Weights of a small transformer language model: LayerNorm before each block, tied embeddings.
Each number is 128 + 24 x the weight over its row's rms, rounded and kept within 0 to 255. Layers, rows and columns count from 0. Numbers have three digits each. The size before them is the row's rms in percent of the matrix's.

# layer 4 MLP down (transposed), 512x128, rms 0.0425, rows 23-77, columns 0-127
122:146086150127117140111126116114139114135115083129071062121127174126129138137093132154156144120144148139083108127126136195125124112163062113134119125114114115135110107073101137121097127100123092098118133138142149113137175150147125132156169157155182118120096137137138140124127111119145146193124138138150173130120122098143145137116113153147117115128106174166126112140110091129099144133108
113:110128123116108073148116158132094134117106141138132167113120163158160151127177120122130077139148146143132076153142125131119137151115144111127135126103137116155094171164153097169120133095167138128185109119145105097154092122130136165109125080078162138157130154124153091132106097141116112103133121160071153137117128159137114112152121129116142125103092104099105163124151120150128079125136
102:126091114127085104146131096166134108139128134132146121159142154126133123170071190128131136146131094103114125163112105132155097126151082160109150139123108142131132129099106115160085142126150141117166120142113141112161106148129118145132141097151143123157138158132105143125160134158119118161093043119128128087080125100114166149115115127147135119143084144158124142117115104144133116131198
096:123129125135161130151173125148098107147127137116153149089129114151127126149145111147077136094105092077074166128095132124160122130121084118112162138128134159099165120143103157139106093131123188141125112154089144112127155104146108084134133115088133151151116117129110112145143115147169146154125189111049092147135122155174119144116117107128130170123133136135111131138140101127140145135136
089:152143121122108115127196200056161084119073134124137137164094127139112119133119080164185130134126143135126105122128099132130117106107136113136145109122127146135140132088163149084159113118118121091098135118135142078168153140132113108128101111147130157162104112118133163133139148104102161123111141110126164166107130139133114120155138138140155104127086148131143116108103133126113136146177
096:166112136139120123083150120090134104119135123113088124137108164127124111131099124150131104127150126134084185161144124071120111087128120111127133115075129170108097153139102145099113163134140123124113141105129114129188188140096127127111103120110124159170177125168135115120132116176139113169092129111137120138134092118127174117169153122122125134121121151092165131112140133179137138145161
095:137115153112145121114160121096142158099114130111114120132188112157106168156139108081119097147117121117168111089118091114149089126116064100140131152167125102103129144155119141126141133133137169119128150115156118145123123149151107155118127173149156113135184142154126118136149128127122125195106126111101098144158152134153171122126091104097134068151137094124112080150121105144127119149126
135:118140118134128112064093090112131168116161130161147122143101143113147126100123114142134153146136176106148160119135136158123160102161104109124129129204127118163157162113187126125142101139121083124129104125133140140101139145132112111111127136143049116114103103095135096148118105144149154121146129124148163140130154116065143158099155116114131130137159137098120126159122120137089081124136
092:120131105125140139105125141140131151132106119136132137098123178112118092141116122123140152127133146184147113129182147150082121159119137099099129102132141086160105123138153133115155126078105146147106149115130160138111156070133165148124122090122103129161151109113122124102132093103080141115126073141148136138165109133115111139124177114117068101108178104132121115194153118148105126100153
086:097151139140120092160144107094141117137183119146140112103105128140169176121110135145127132134151129119141126125125169115153085134089136128135115103103148157154120104103121156157181134116116120157110109086148151114139149148167123101115141118144148122120110130145130134151179168148095087163115096108123106143105070106126116157092072151166125127114131117152117112097135068120128156086125
094:139060142131107128145110127149151118098099134086124100171146163144103112066110155105154119156145185101120126126135109111177101126125106114126138131161127149137115116163086094156077096150105155122103142103153119113150163142125131170115099104105118173151099127137139128134152149131152097175119108123142138097157157143111146134113134090127130127170127120155117107114127121118092107170125
098:122115098142127116129127128138136113162151123124132106154094125107160106091116131104096116117126138166122079105160092125132103111119142180110090168118130096187127166122106149131170125097153155165128161108137147105120153113141113104174144139129090139132113135157118141172156091120106151103134115110114142172158168100102158154152149120096135072116165086120142142153148107096122113150131
111:162138140116141111163128167138117143136134083136117168099169140139144161108117104138112171100103134159123124102118095117113142112120131150103136118132195149131082079131113135186131183152130097155115083111091115149155117137147114120110150136181155142137144145139122132142103131133115120118122098152109133126103085181155140110099074084133166107116119116076135123125135144130110121134126
095:117146126153119116175111148124133115148094105126116129124145112141119114093142121142122154140159150152120085139127134088083136081148124152101161131079115114169111107113142096140127144151110090124173105119144152128084128073155080149163124127132129088142138109139130144119131155153139141093109159124170158120091119086099101151113103138158108146111098149133169122094126147183163150159131
099:135104093131150115114122103136139121170110173130149084121151103158149139086133135140150154155115064133041189127148129129153116113127151144096120150147109129116147132124130136143095130121130088140110087116109146133101124117161178107127107150121131086126113123150151169155150130182128122115120147151133136100112105152109120136140076152121126162126107115137148171096141122114122142082148
095:095125136115149103092076133148152135101103137084137152144094142138134170121126132085142152109122121119138192123095147125129113126139121127153116121115114138107133115110117092151102161153101104107129130086110156138095182125180092126135113209132122111137150123099111126150146145144137151124113132206099176106127124127133147123150100130158097136098087139160132118113117140131128133165139
099:122116136154121151125100110099215155130117141131132130130152151140124126086100088148151139105159095126107145141137147133187100126074116110123131154160152133135151199100112114116100131109140100114103132139153146101128119106078125158160103141156149142112140110096141137139141116133144138075127165089098177121142137138124124126090140097159134102128098113127115129149132111126101136077154
110:166138145155138070129141131115100132148126096097131132109122131121110162154115158138091159138146134158159159169109114141104115115125110150084151133113106108137121161089126105156115144144105120161091108182147186146107158097136110140116126138140144083118111109099058140136092099164132101120086153159123112130146170101130142136111137143158094140108163124117127124100098131133156119122093
091:074110120130086074151131158153125085128132125139148103111152154155109139165130096106115127125165139150123109131125128156187096129117105116074131121132142136117126104100130126167164114136140161097147152144108125102128108124109115129124117208180136140149097136123151113105115108155152149126115138123168099137090143175109157142170113151130133118119148096087126088134159117124131155091114
099:125141142091125169121152121167098123138127138143130104129131171148141151133112128162110106153142104122126179150149136155107140135138135108101060168130122099134117117154138096141094152140134158115147092114079134096128146154141167120129133098114136094174137182142095095102172087096132125076141123164172107108111133118133096101162118127089124116166109092127133121142139109151109148151125
114:162140167150131131148130122104175168124123132151109138129123127136138130103151072144104133131127181122161117129154153127094117068146117154109105101092129161098153134145159144143106099126124095128112107132101158142141108127119081148126129124112138156111140100159164108094145107133196128115099157141110095131064130144093077139146113127181119143131150137087140126121101119106137161111117
090:109093151139109091105131111114130141136157098085136127129090057137137142177146083096084156150159146111138131143137137100094116132113111147102099126170146153121094129146110140131146084129129127144110139112138139143109139128156163115122137171158131156150117114136116109093106157089147127125154082135109130161184178103127128152118172158132129129119185129147117152164125111140096117101133
099:107106133134102097079176130147152129133128138174116110140092148131113111116118158116088129157178132149137070124182094165144161164166118122146117147120106097143129115110137078129145156118119134128101111165140167129115140103139096144122097171151125101107100133111134100128162131111155134137088136141104164121115135101143130091111097113130133109126139157185174117159100133109113097146134
109:116151119140133122128092138137099127169128128115146145108134120156114104143115127110137128074138113132127117141127110153148180140127103157142145134133141140074093127074083139098095149084137168151132167162102131128155135133128084109152148137144100145165147138089103156168145099074162099126144192106112134165097105118142129170101116119134131105143099133124123133099156099129102113158156
102:109134124148143115116127152106166179187170165134150134143099119115158136119113130125121100119118129146128142157130088169139154070098085099092144110129132124093137138102104111112142131091141140135137167154098092140152134074139100118119102099131144094146154120101112143141088123133146137161124089141155072095106150125121133146127156132173127187153136120132147108107119095157119138151142
090:151154156109102090160131187165087101158131107176150134120144095121132131102126132145106087127129157123118111109125149172129161121108122134123088128124136155118138148141103113118116127058115122144161087108109127102175137121110111130075150112163155114113145121145135106132134132167120122095125132101130126137073120136143159125130126146116152080127108117161091135149169131074148143134179
102:166171104143139127159109124138126134080137122160118124145121087136131105135109135132128087120068159123141122109159133109103153119082133166123106117155133173101163125177113117106172104106120119146154125094125120124146136129089108145163118131119103135071120130106131176127108121126114108110169122147113129157107118113100077133143176111180145150140151172111115131149183128110163118117121
086:146116158068130136187138119130126117091126109139106112128176142146139114121134096117130127114123114142147113151136150140107146116099161160151118146128093119139106104123114160109141115126114115168147140101130124146159109181123092102125176130166145074106201102124133107141164088110113115115120123096119147119122141113119131127119137135118159075140075174168089103145121133142175113117107
091:120099110161159112140103140157142124162107158113147127163126074126122112111126102129118139135158114115095147129130119158117126102122085107090108149139120109114127106111119160159092164114119134123115140140078163146140164147122119121123129071136111126096113131107129104142140100154146147161146099113115100133097153135121184180155161148134135152180090128105169145069141120120086082153145
102:151083094121121116109136121126115076108147150110158120142124130125108103106112123111127121131128111139121114139144078171150116106157129136109123187180149097155157138113150123090151156166118118198106114149102166145115120094109060124144128126085098135109141159109137134128131100182136149104109146139120138142146118131109106115094119110144115123143124126202148125123145135136132183118114
107:155147153108129131130112121157175130118122125140087121123113139125126117089126133123119102156086141092102132111129117126134126147173141128125210148122125112158120127126110143177144137124111128086126175145167096135100113072117098147109100120119174128113189088133116149156154138122141130140087182075120120120098110106121103101156126134112136101155147137155138143128120174078116132145132
101:147128121154180134089109127161140130131111198080115141130101123198154097169147104143116153134158102142104081146113128132124149129124168168149114124149095146140128138131133102038148130130129139150132098160117135120104117125109106116096129124109111117119109134186160154151096138099114140100126114107091143127080137104141146155113116153156126135127111126116131097134125142130141126090140
103:127143107132105114138094143172107132147140116141098143134096122139149124118130132126217087112134132147133150150117108095091089177128140132085145136158104112125167113122133109093145136123162129118122102185135133142111128115117110153113126117111154118172138119114105143124145110166116138125116163114126088103111111101105161129066143140110143116165094205128105123126117157109120165139160
097:144151106111123130151118113092121119123128123130109118194091151131152135114105134129134091137118107126127090094097079073122125087100110115153173157164103175112119178131159154152132151150153153119120135136119093092132131116108099157103137109114137180150142152137157102158123122149108117113156096106164157102094144101119107165114159111162110096140096161109149161138133134146116108140116
103:106121146130109126115122119155119121123133154175112148068146176125103116129157129091114142151130092145126144107123136125171130169130158128132117179134097121116114151107141084151108117107124154132130094157120125104156112085100123121130120138107109098127138146096157157203140132114148101137140129072067168131116136129142115152131128146136125129182150104171124073105104113129109153123169
110:132133141122163115132119110140107159101111127178123114134120075124159132086149127110149175122131136156130120110110136141147128094126121127134148151105123102198135139156102122099144110083121128103180126115099158151131109148134134192084074110126157121162084146132117096148154094097171119122138114148099165144134099102137119141173139120139143100090142126145089095122111132114106147145152
099:143098104154121089129112124151100136130149156131152138127129108123139117120096135101093093125128137125102144083127094112123142153128139152125165146126099148144130128177137121090149143113150131108126153132164159119117126123099165124150134078118099153117172161137139095148095131150170123132147120062079170122124102098143131134127114074131107093141117121165116182190167151129086121128139
090:121120125108168134124141108118136138124091148098137123134108148112199130100156154149130137132156107126123198162151125137118119136142184112097153111091110156103139118092150144100132115118138103110162107130165121210137129101109128143116104158138138117148130121120152124142096129123160124131167138083066114113090091112168095105119119160134160119130105114117157130112143150109139103110097
099:101091124156188124101131128114094116134126125151122112117118154153118116149106132153103129129112152109096101172117133164106118147156107124108159197131132105156137099103148112132158137123108110140136121135114144142128079120131101101135157130166179115112152125082130084125156126147162145138087141114077133126097134115120162159109136170148175159125157076127083109144152143092123115147119
109:115080143112135109117173123096134072130145135143117167107075114140164163111110119130138148095113153125169143120157134118133194109117148127121162098119104139122126146115131087156162132149153189126133120102099088140130147146079115100099114164077125150102120122143163113148128139102115127144137104145104100123138144111117118120161162114142152159136102157129156181112090129119117129097126
097:130106097116131183134119100139138155130152089099154147106146143141149151132139139153149134095125114117125129128130140123123142132139141131103128072165145162097178089112150133115139136096169104195104112106079103143143139113102114150123098148073117145120147117107099135156141051138143119100161147131133116137162150155125118139133101092139132106105092143109155110152131110160159119110174
092:119128115142112140132110071120080127118172167111140100136121060125149122126159122101160126170134153103117137143119114141120094159170123142167162154157147142146136093100115156119135139128186096162101145152117152199130124133153118131126096123118173126127139095141136164104113164096144123099086129113109150132129112081102096155121118103112147156108101126130132132105132141128124123117084
107:121167143140152127112157115151106102132102150103139138152116132146157117109078113101081081125129143128092080119133134155133121151091117150144123155123104143126099181134118133173112128152105126122099119132133129157121160109175079118161172123114141176118130174140124103072156121102123130107124127159113113103131122142141130156168100167127117072116132131110171172124152149090111119139125
098:131134161173156141118101116116121127121130147157152130124125138124120124114087137127135170095131130140157132118100075106144163109077078132116131091123163127091137144138134132173123137129128159142149122078117158063102121147120130192123091153113141146123140161108088161115098142133161130092137101046146133151137162138127115133109127128119125188128100139127136128120130127148131160107142
103:143105135128121134123108156152129143106130107138148106084184117121160130125119143124117114118162126105076134133145155132133103110069127123130118117144158129139116130119059138087104105089154134119140127109140144115121109127079161128185132128107095103128115122170182140138172114102142170122159131125114160144135143112123114088122072150168129143106145136163144167126148172133121070109129
097:167121153149163138125126131114119158106153152114143169091106125134167104115131127121127143068088114135131138095129157110105155108145101134119142092131101130091162085133148127085126128109107135143155102125144123144112126114124138108131137148119109129081129147128126160130141109131145129145094135142141105101105146133130120157142153188180125175111133119079036146155147145143178110129092
105:176109155112143143119154115121121113109164130153146116082135139128137111161123094129143121114151090140094141117164130119124096139071146109155133139160155184109161099148116119144130090154123123104096128140142132053126125147111183108155108140129131150114091112089151087114123140116158124106098117140118147101128096135123125103117157115154147128099120128153125151134107137202144084143168
094:159109154118116080122133124139110131116123113071122107118136175124165086120078095128130182119157161119155108163129129145097071151123172097117137104080161139123099136097137151140119137131112115093124079152100113144135117132126101144144134088166164123124101125147135151161134096125132167115155105146125158116163121112129126146146161140108136139141106117169137100150151121122112130186099
102:119092114163130082102074141141119173169138156153059130134097124130096136163130142176109107168103137131101144121121120072138116134146179123090129123128118149095162149119143099128131136113114091151115116112153147131122146109117112145142103160128117167121137141122157123156128112124097118134132167161136114159180127126151114142162099145128155133094141140139085091089119095149120160147111
106:113121161146117157082120160105127119150147084105133120139079097128120091147147149133143132121148117120142158165119140105130156139130103156135110150146112165126110155144117140135120091057144121106146128122154105110147117161079136125127160124133133125117089125191139145093094169102117127123173137073146129167172124128109109098144095131130109106106108112106113135141127098145191160154134
111:117140152101118126113152127139156137116052133126127116112133102159114117132175142112157149151132124087157149142083165138144106158091115119142103138104133096112107099080133088121103109126104148113125113121154147134106143124082097111170137117141113166119118121128132124096142095144136137104184157119118099112111131171147143114125124202166132131145098136116171138101149152127161183121114
094:142139135129111127129135119130128170134143082136135110173102136091157114127127084126151130111129149105161110134107160130123099128100145069138127101098083114130160100102117119094113103123086108118114158098130151150098149135144158175117133128120132129119175155145116136132122135122065197137092111124159104126183139166154146090131117133135116130153143151115116154161144092096171137148155
121:143127134129162121136074098119092158106145148133088155137115110115166134156117117150132093144146116098166128162177148097135150136134146141164143092110130103113146132144148146113134142150100144162108145140133160142134105091130113142070173103144146105123171099123142094096116139137094149144110085111138132121081140162122153064143133101148150108087145156139079136127112108143133130140090
098:107147152103144129142112159128160124098137105169159165141098132120139133131087090148138144122159153107168105120112152095119133173091135110145115139120135150123154136116131147176122083161121145159140127117111059144137147090130161073139091143089121150136162115111152146133168111157111166075098128112145138126145179116094087114128127114111144118134144106119112081148111134149130109120150
101:075128154136134168130111134109130181106123161117106167126133156112123127118148074130106129139140149166076143101138121101121112134082111101118132138129151172136151119101129117117142110170062172161107152097169141187108106123133115127158158150107118129103122119121101145149113091122100157115145098125107126120092137120110137150134104137139141112154129099124138094176160109111137179152117
# layer 4 MLP up, 512x128, rms 0.167, rows 24-77, columns 0-127
102:096064126116137108127176131113140170132159124128165150131136161150119143115141178106139113130131128118069112165164130128152161108149129160094109164125117138124132124163107043105131149116140109097120098110098139122118130151137110128114147098107182128146142139138165083115144143110160132147139138141111115097163143097115118154125112111127081146128095119144105103102121116107145157140178
102:078156156199122107127081111160123146118111125151120128154098177118093102099110110137116101145138119150165095101107135127147118107151146094127086111120124132179109131156146152139126143153125160140106161120131131104094156143134154120149167167094077128122159136125159135133107118152072118116124148149091129147140140120084131154101129140127146113106121147101121121131125193104108133161107
095:113103154114161175131088134148132130087088112150081127164184155123086147113101150142103147129091149110118124130125164154144131127169101135130118144141114103141109103146116127131170114166120128104163135116117124155099136152115128110146163109139113089119104107162085137114103159083122094143146116140162112124173133100088146199101151147138133104146148130098140125091118146124133122103104
095:094126102158111122117134125149146128112155102149083104136103102143091100150120128153158122190134153108121142088141112116125153102113134171104104118114139140107109095118146133155143120119110119138095124066150158134123121101176060150097141119139129115158127137096160124119144127115117131148110153106156134128124099121181131142151140125107122148161127127196131122106108123141176203119119
096:142170119129129142108101163116113155113109118116143137123129111093132167107156101111122138124164129134146126092111108189148082131116098154115139146084121129073144124097167128118108142116119169158151164142155078172139141174136140147094148144117119119094100206106141098136153149129146117144159119129104115135070102152148146128141090112143098131132103103116109164128125126134132099116113
091:134118141157114088111143154132113145126095163127145116147133152188141152100108118125124135134122152134068142134116102145117106147127152131154135099103095158113153134115094117101112155170132115087098096172125120140130163100114126100090100125092142139125093129139162108145110101086162144107158143158153168118057134144112102095179155125132125189129141152131126114119112154125135100114131
136:130141135127110092067098105102091160094176091139156191138157109107129116134113128150143125147118197103143123105129120148098134095126082123175090134167157143175144156113130122114119135171131095151101112146090120131130145133162135122108115091140077132138081118107126129127147099138132149112117147110141146138139140148107161144096145112171122137138160156103118108127105128120125097111124
089:104133131116131072129111125140144147135156131073126130140146127171172152132127164106127107145150128127157158160145116130124121095123137128165117140122133120126125106131094120049075151158119132142112035147086072112116128104132117115107127137133149129137121121144093094152151144122141104134121127120135083128135171092113146150149149129170128127145124114116147145083177155113152115140137
096:121107131113152072114119144130088102151138169110195118140130167069128150165114116134160127117102083142134115126126101151086126119094159140123128185137137148134115130139147151123115106159137143068127159145112085122121135089139109150121128083130093120137151126126156105116119126119149138081150143150126146080136138099121117097122174122100138171129148154139108094143128141170155100139132
092:136121123099137150136150124143121100112164141142109134113170102099145125125183087109085176111113135163086159123071130084115066142169131165100149138115112124141110080172141110117137120112132156148127135155100132112140116152142122116167140138101106158103158109168122155095140131152140127140118129130088128124127114131120131139147130156166102112130110121135092094128137148135122157177068
096:166074119152142118145136165113158122091147107128133099110119112133142172123139142118165129121152084121122178140128067166116169142108121103139127085117168139145102133108133110178138145135118116128156137109132074103098185167152117136141118121102158104114102118132138097086113147103162129086149161130134138134138098104127114146107081118123131096121124117151180130110157139122161123117106
112:105124102128117130159135142145088108147122076148102158118137151136128148120129173166113161127099134125125131140148172084138088146123125153110103150134125125173162118131173141101134103109132091125160071118102121110128170141122074128133066094135146110094131075161141165140126136122127093144148105119105102158169139108136119166131126177106153116130157145141125133084147145142138123108105
104:097111112164139112139140157157084171103089112148110119159168133140122112165091129136135121151119139112109156122146104183155125180137152120161135110105121100096113149125116123132117164137149126149114162104151187126152137171085094127139084092095136130169124137081093142088150089125121138120119134090122074134131133136145137084135145119125152108110130132142127137121151120110156096093134
096:108166135133142146106102171169125095155124100149073149161120127136110122170124144114124122123150119104137105126107120151141143105206159144138172137129209143096126146126148141136117116107110144112119093120130160070142140114156155128132117106113156143090131114142129080145091106126154154149140149121135118107112096116112112135136153105115111156109164092092114124133098138117133101165088
095:125108140133202111125164106103146106132079093131122125163148106113113134144125165144120116139132148123133117096171095155133117148136125127180109120127135125160099096108167141114153140098130184140160117174140150156096096138110102131101107142156107172129096121136101133096129113121165159171146102139118100126112124141139139136102123129098169144143085163119138134109102114078145132086163
104:133114112126133130123149178082159110155155095057108099143149151153131126129107150109140137137104134145133103126113163103120098116138093157108110118142133120172133122165154108151171104161112107138144106161147123129154188166123141140157104129152144144149124116118131163145143114102128110113123119184158094154132129104121114100133180154118092073109112096112086119118130123100093112104148
104:108118119115124125174143093099106134083134075094121153102131150129142157187122100113129119169075088104139117153155089131155131086159126143123151107144136183129113114142149117133160167105096098064121121121113132109084135164102092138098114139134134113121152125135118144104099135134139113166173119134116146113157126164144105133101130143114115132144172085140107133125128134146168130111137
092:174126139126110124124131139137126116143123092132147123122133148150085158129177156097118126144089109123152160140148133129081088089145194100147105131152164127172161120151157181126120148109091072153129130107139127160129132125095119125162116134106150131138136122147117082111144172143123057117111135156115115144164139144160140139108134116112091098122121116127121077117125131075121120137118
102:143136117151117136079137115121134097143177133094127076126151145095136153137167131141117189098104095144126133125175084107133128097117149106068116167136131128142159132139150088123159116094118154128126122130089095129127121117142137129128124162140162135121159161129107082114107098122150102135107120072146119120096106145143102127133129084140123128141124175150111109119183114117185137130153
108:119118116150086128138116149118148094118125138130108136169113151119157137130132082068125119149133140156117126141149183081147126130101118154108068142108143129170107138141122135122078108153115100149133103095143114103162135144148136131106132129114129103140136146098126132110125145091140139164149113101116101108181101143184169121102128130111104201140140113150159149069119140129125144137087
089:149154103157104166143135131126121149145193096115135130129117146098100158133130153112122114128108110124120125119118085082140117140146117124160148095151155124139131139081116093121131154089155155104108119120112119104147123130108144167162087106083112135116158147136160141113132119129088143163127196128163087096134099120122113104058134141117098144124120140128123144157116139113185102141176
092:147169121123150150122120137123097135112099130093120159122117151116159152124108111160173111106121192158077171101140160091126138118134159123123116094098169123129123145164083143187104109104130125176166124127106130108120106124126118077136166100134120145156133120110085118124135138162142110124107118105166072133104123138145114147102136170144126142116101109124130106124104141158080150122113
105:123128139125166137109093170110112128161127122133113127123147091143142129124155125150141151109133181093141122132128126117160154125145160146151086145091104111126129112161115102106087108103140121137118146115121146138134109154110110119170117136125126134122124115164087148109118133079111093124127161162128093101149116161111153161065092138170138122142115148060129183086110164141117104141185
109:053104126174129135130080151141093115161109125101096109161100089121103132143111118126126107127135162150154125118128124113146137073137133106112126126091068165111119123139101121124092152145138088140115147128120088144108172121128130126112138134170136113100131094122123136139136177167127127110098123168167108135138161124162130166142117129115130190124154161114136155145173121095117138151150
096:148138142045137114120128130133126138134097119095120107156122109125130147154139155163148149138162133162150102127122149130193164093145110143122138109143143098107105163191180135145138087154150111137129127092123108101137128074141121100134136110122169147176150128131126164131131114109131141090125122095113109106122160104143137140095098135140087132094087106163166127136116116106094134128109
097:120137111088083109094141100155127129161095116130105154122097108138147121158166147101126097081125152085138102142123101147152170143133103108125157142145151131130130102173104151115115095159112123139153090121111109132124106146149099144131110142090163146152076125174111118104142131114125175128193128176159106116137136113143086158127133143127142136087136129187113113139112149163131110118122
095:159108115150110136055119133145141186147129136105144107173121157128136143138129143133137121178114127116141146094140138083136152138105138099143129091147159120106126130148118122114109136107123106123124151085105121128108149113139170163115114136096128093127111096151077114138115160089167129110141147131151134113171092114159167166133136128163083129110142106107180087118147163155083125117105
099:155133126139201098151141107137135105146151125138117140147155149166182172172115117132117134111125130139155116111096090123152147135128151104093125151114147133119122133132121100094119140122133101183100176130151110130118118124131133145109087116079159148125162136104118154107149124062091127099106111136116134162101105121179122096142139091098107156135096161146149106116091113139106142131093
101:141115168110155114160112117144079113136126146175160145145122139140134131151146084121117155139114114141103116110081146102154097149100125120107137129124095168129124058170162134099134085112185139119074112132131097121117131152128105121165068128110140131175121169091158120128161146092158140110113133151147131116118151089132138162138118117114090109148131140158107148130117135163130123112145
102:138111116149155112140185154137093115079080098141130110116130114113133140115114122148128116122150162157137119138165073173101142141128114129139056135109151135141141103109160129092121095124142173118122111134115146095137215161164116116090067126147116108140141126156114112109105131128138114145133167127147100138114143143108145137092144104142146089128139154152099104112131119154143106144137
098:157116162120110112096115137102132120160162072120124148134138125115112173083119156147113102133120166134133153121130104099137152077117126107103126117114163149098131130131111131148153123134158096099119138124117146104123174120118120126119185134154117127127110120082117065091169146159131092162134152124127144103167131135111170108115171129185151153093115142147155173101135127114115093146104
100:127159150170110150148094138119104141134106103139078151140098108147121110169136190131132102130138152130118143153131133136142148155097120098076116116147133125105091126105086160125142123154151106079098082094113100149133123163161178123134104141132128172127137122159123100119135107135150094160095140146147133132103103180108064116137129170121152127132117098115138145130088138108153129112149
095:129138124104094114133159116181090146118132153141130156103173143104116162118118134129152146134116078147100156104126128111139133113152160153083096132112148147111175111156130126133115114132128108170112159168143156123170158149088177132161084143118138121133117086124116141108086166088118098154139125128129114193104118101112083118152090140172127097114116137103123126134114108135137129139095
102:168155136112135078150124107132092150149132111155129157161153122105093187123152084119108191113092123127112134098109155104077127130115095120098149116135129129126132143144089105109125185111140126142146123154152115110151147128124107134166088111168127094107157147149147096106126114091110132127152150161158099137091165142112107090141160105108147118170142118124138122111116131113167149138099
104:167189118129102145105144155109170138102154134158126136108154109108124125154118080133123079133161110143097108168130109141107090141144140185119132084116120117121108103160134089099120147121143145117126118162102116114108129148176134148142092128131112089156135125121126118103145146130117144133164146127082138136167111162093163131102102110100097142111083151104116149095134172136133138169095
099:138176133121121101128147106125121131080095135103121111100110189120110077122142130125057140160139122070113151113143147093122130097126139149121114110098167138124126152152144172147104126133110133179144131159110125115175155171101064152106127128145120111132136174129150093115156121149114128138116143117114125133127092133082082180136128144148131121107147134114164109135124150133149142130136
098:160127131166096118150083105172139086143133123110132140126141122140095118164107159153148120112132157133145134130091146121097093104111156142103130111154120127094141167123085105148155149154096143125133134163116139098115155170151155083086157114124101187149131131099089133091130128129099104169102124164169149141108108155109090101097130096127126156150110125162108117137141109106129117116172
089:135126133113072161171131125122121093132118127105109179140125159109150095120151153110110143133112072146122112129094141118114109163112125145123125112106130135145181097107098121185089137157149173122117102124107148100124123148157117156146052147139105135109102126156136116110125092120151106135109146139140120182136112124118153135109113142109120156080187148123155115159084150144138139121138
098:100126122086128096173133147138073136138150103156108148130127181084158102132123185111155142146120136107102151133145111128112134126147135111155134106086107081150121136105139141115139116109146139141125108115170152160160141155090156140121126131147144103107116140140126116124104176090122121092143132093096070136151098114147079110114146110152130162129158118111116179089154099165124152134125
101:101177178161081093100136146124111108164142135149137124107131142091133128121146117111119119148145166148162141122153138157110118098092100170149134185150131095184101146129109152123148111151149124109151114171083123103116103160138151137136190083122115129119078124121144102119100148116137115133118102107150107128096111094098143123111158128111108176152126144109091115118154148110130131109127
095:084138122172164129154107111133140144123133170129129091123131103132111118148154110165151143134136151137138145127153119125102171147104177121133158114089106113143071103153113128183116128130114116102086131124111078150180142150120108103113142121125170141130128102128131141131108106145180084139162136135073125126124153150117099126163122167105110126082123096129114130110158156080141102142094
103:097150147144095138101177160128148114155136119083123117097166146121162133155096138106102126084101126135138119110095109129166125151139101140145115147111118129136137091180109139085161146161141113163103110115131139088114146178099125109193125135178117136143078156147099151119137109120132146129143135131142098118096138137115156140140145148099133070109132096147133077114138136122133117133082
102:122136143108105073108108142115129141133135116152114137132142176146152112126189165100135135135156111098164160095140140121158158119133070096123092109085101159136091100166121153125113143157117180090108113159114143125118110114116109130154131119114109114169174107120124118129180106121166101134092135158105129102140078127119138135129113155155125106189124117134129112130127139095151141121162
097:137120125125109133159112146097097123120107130103092113157117155101104106118161144123157104140112174218083143151123120153159122094130099113141145124148136129139146091095127095120123119155095163155113110105142121114107113120110156135112187124120126151115128124145120119154138137121118102159112126164171110155108083163161131093142164102092146110114146138142121061134155144160147157124110
107:064137134175124128128141144133144144109074128144146139162132117107120119145116091087121154116147136102166144137106129172137120136110132101112120110116162129172132121100117167149094131156117103130120135153103114134195095147103115121125116137133135084151129107133093124084157164149094135135158144122097106121164093134135127160120103092126144134110103119204160141110129131123142122078167
109:178100118141112136109117117127135083087102100143125102135121171103132135176091090157139118144087058124115155097141140116146129102139118128171150093119138130128122097147096163101133118133161122129089117137066118102146164089144131126142102144127165149130132115146125151110121121119132140112153148145153139159143136162160104155144080180133116120099127138135144146163082154131161110107132
096:138145134149123119087133093126094104149132118100124121121106089117120178126148138179176161151109107117128135137142114091132102106136119117134102151116103086151074115136120130156121144133133142140152105138169150114130167118183148063129118122106150086072103152164124128136135168093107097130079142150150159144120141153106126143116144153152099131136165087124116146165143111134160122101120
104:101137178116140101125162162124071125138100095075116128122155121129121131111137121176113145121082100087171140119136113171148125116168126112132139167078158160133121101113158127093140095165084119127142143118120113113141102105141140129147152141163071105154141088136129117124122112160134100124160117151121141114126154122119166143139136150100068126117151152163161113089139124139139105120146
098:158117156129116135118137140153113099101123096116114140145167099114096140127131118147161120079112110125185149108120142213169189159151137123153123153103145108139093115152136083145099135157125137139148140102114124137129126130128097144156126116147138089157159105134102108168094149157110133105099127091129138095140099123122131138080100109163146113091090103103130133084144137152144114133139
105:133130142138139106108130140117119092185094110127148119153132139158113145124130095130125129143106113125124111140126127126114130123147148152145109165136147125134158116145131167120136136136135119119128115150095144147081184129135126100103094115075127178181158151126139103085137105103062119084113122132141127178114118128170082142192123090102137140133148161102140121065144113153137087118146
102:096147103097101138116137118141109138169130138144071114120148120141084108122156135179133098140175131105142122146116144132101140153072113127148099150147141136153163097151138116115111176101129136144175143135137104102123105076113090181103148133142167099152104114126123119151111142082141146145153142105139108095122165135093114121114127157129125163131128160131143097107148153121116155070097
109:167160116134122114096123090136084124108103108098116135122170152085144184142129077105139134094135104122110156133137137146107098178165146147179117094110093102120144118153158139137175127121107142157183080117135129125114136107140121130124094105146142107144110134153160128177117126131102126119081116114134139125090145165140133135147090172133101140106167106151114123090147122109129111118138
099:117099153104143140160093105125118081084100133127133085106132178106114172123137124123166140104125160139122121123139134177139084126107146103141162151141134144164072119109124135056089128133135145141149160156123108116150117160110134125112100169175115100095122149114101175115102145118135136133095128153125133109126117115166107150134153163124134149107103159141112124092139142130131179146102
096:142160108156138141164117111144102089146107110102080139116129106107131109152144097146170147146117147128117097154131105152138126100149143117122078130118146112199140155136137146117116089169111141136101128128092108128159078156147141173131109150107153137104151100125156132159112125114091182139137124135102123118107140119161088116140108164171122110116080163116108151112148143095156129089151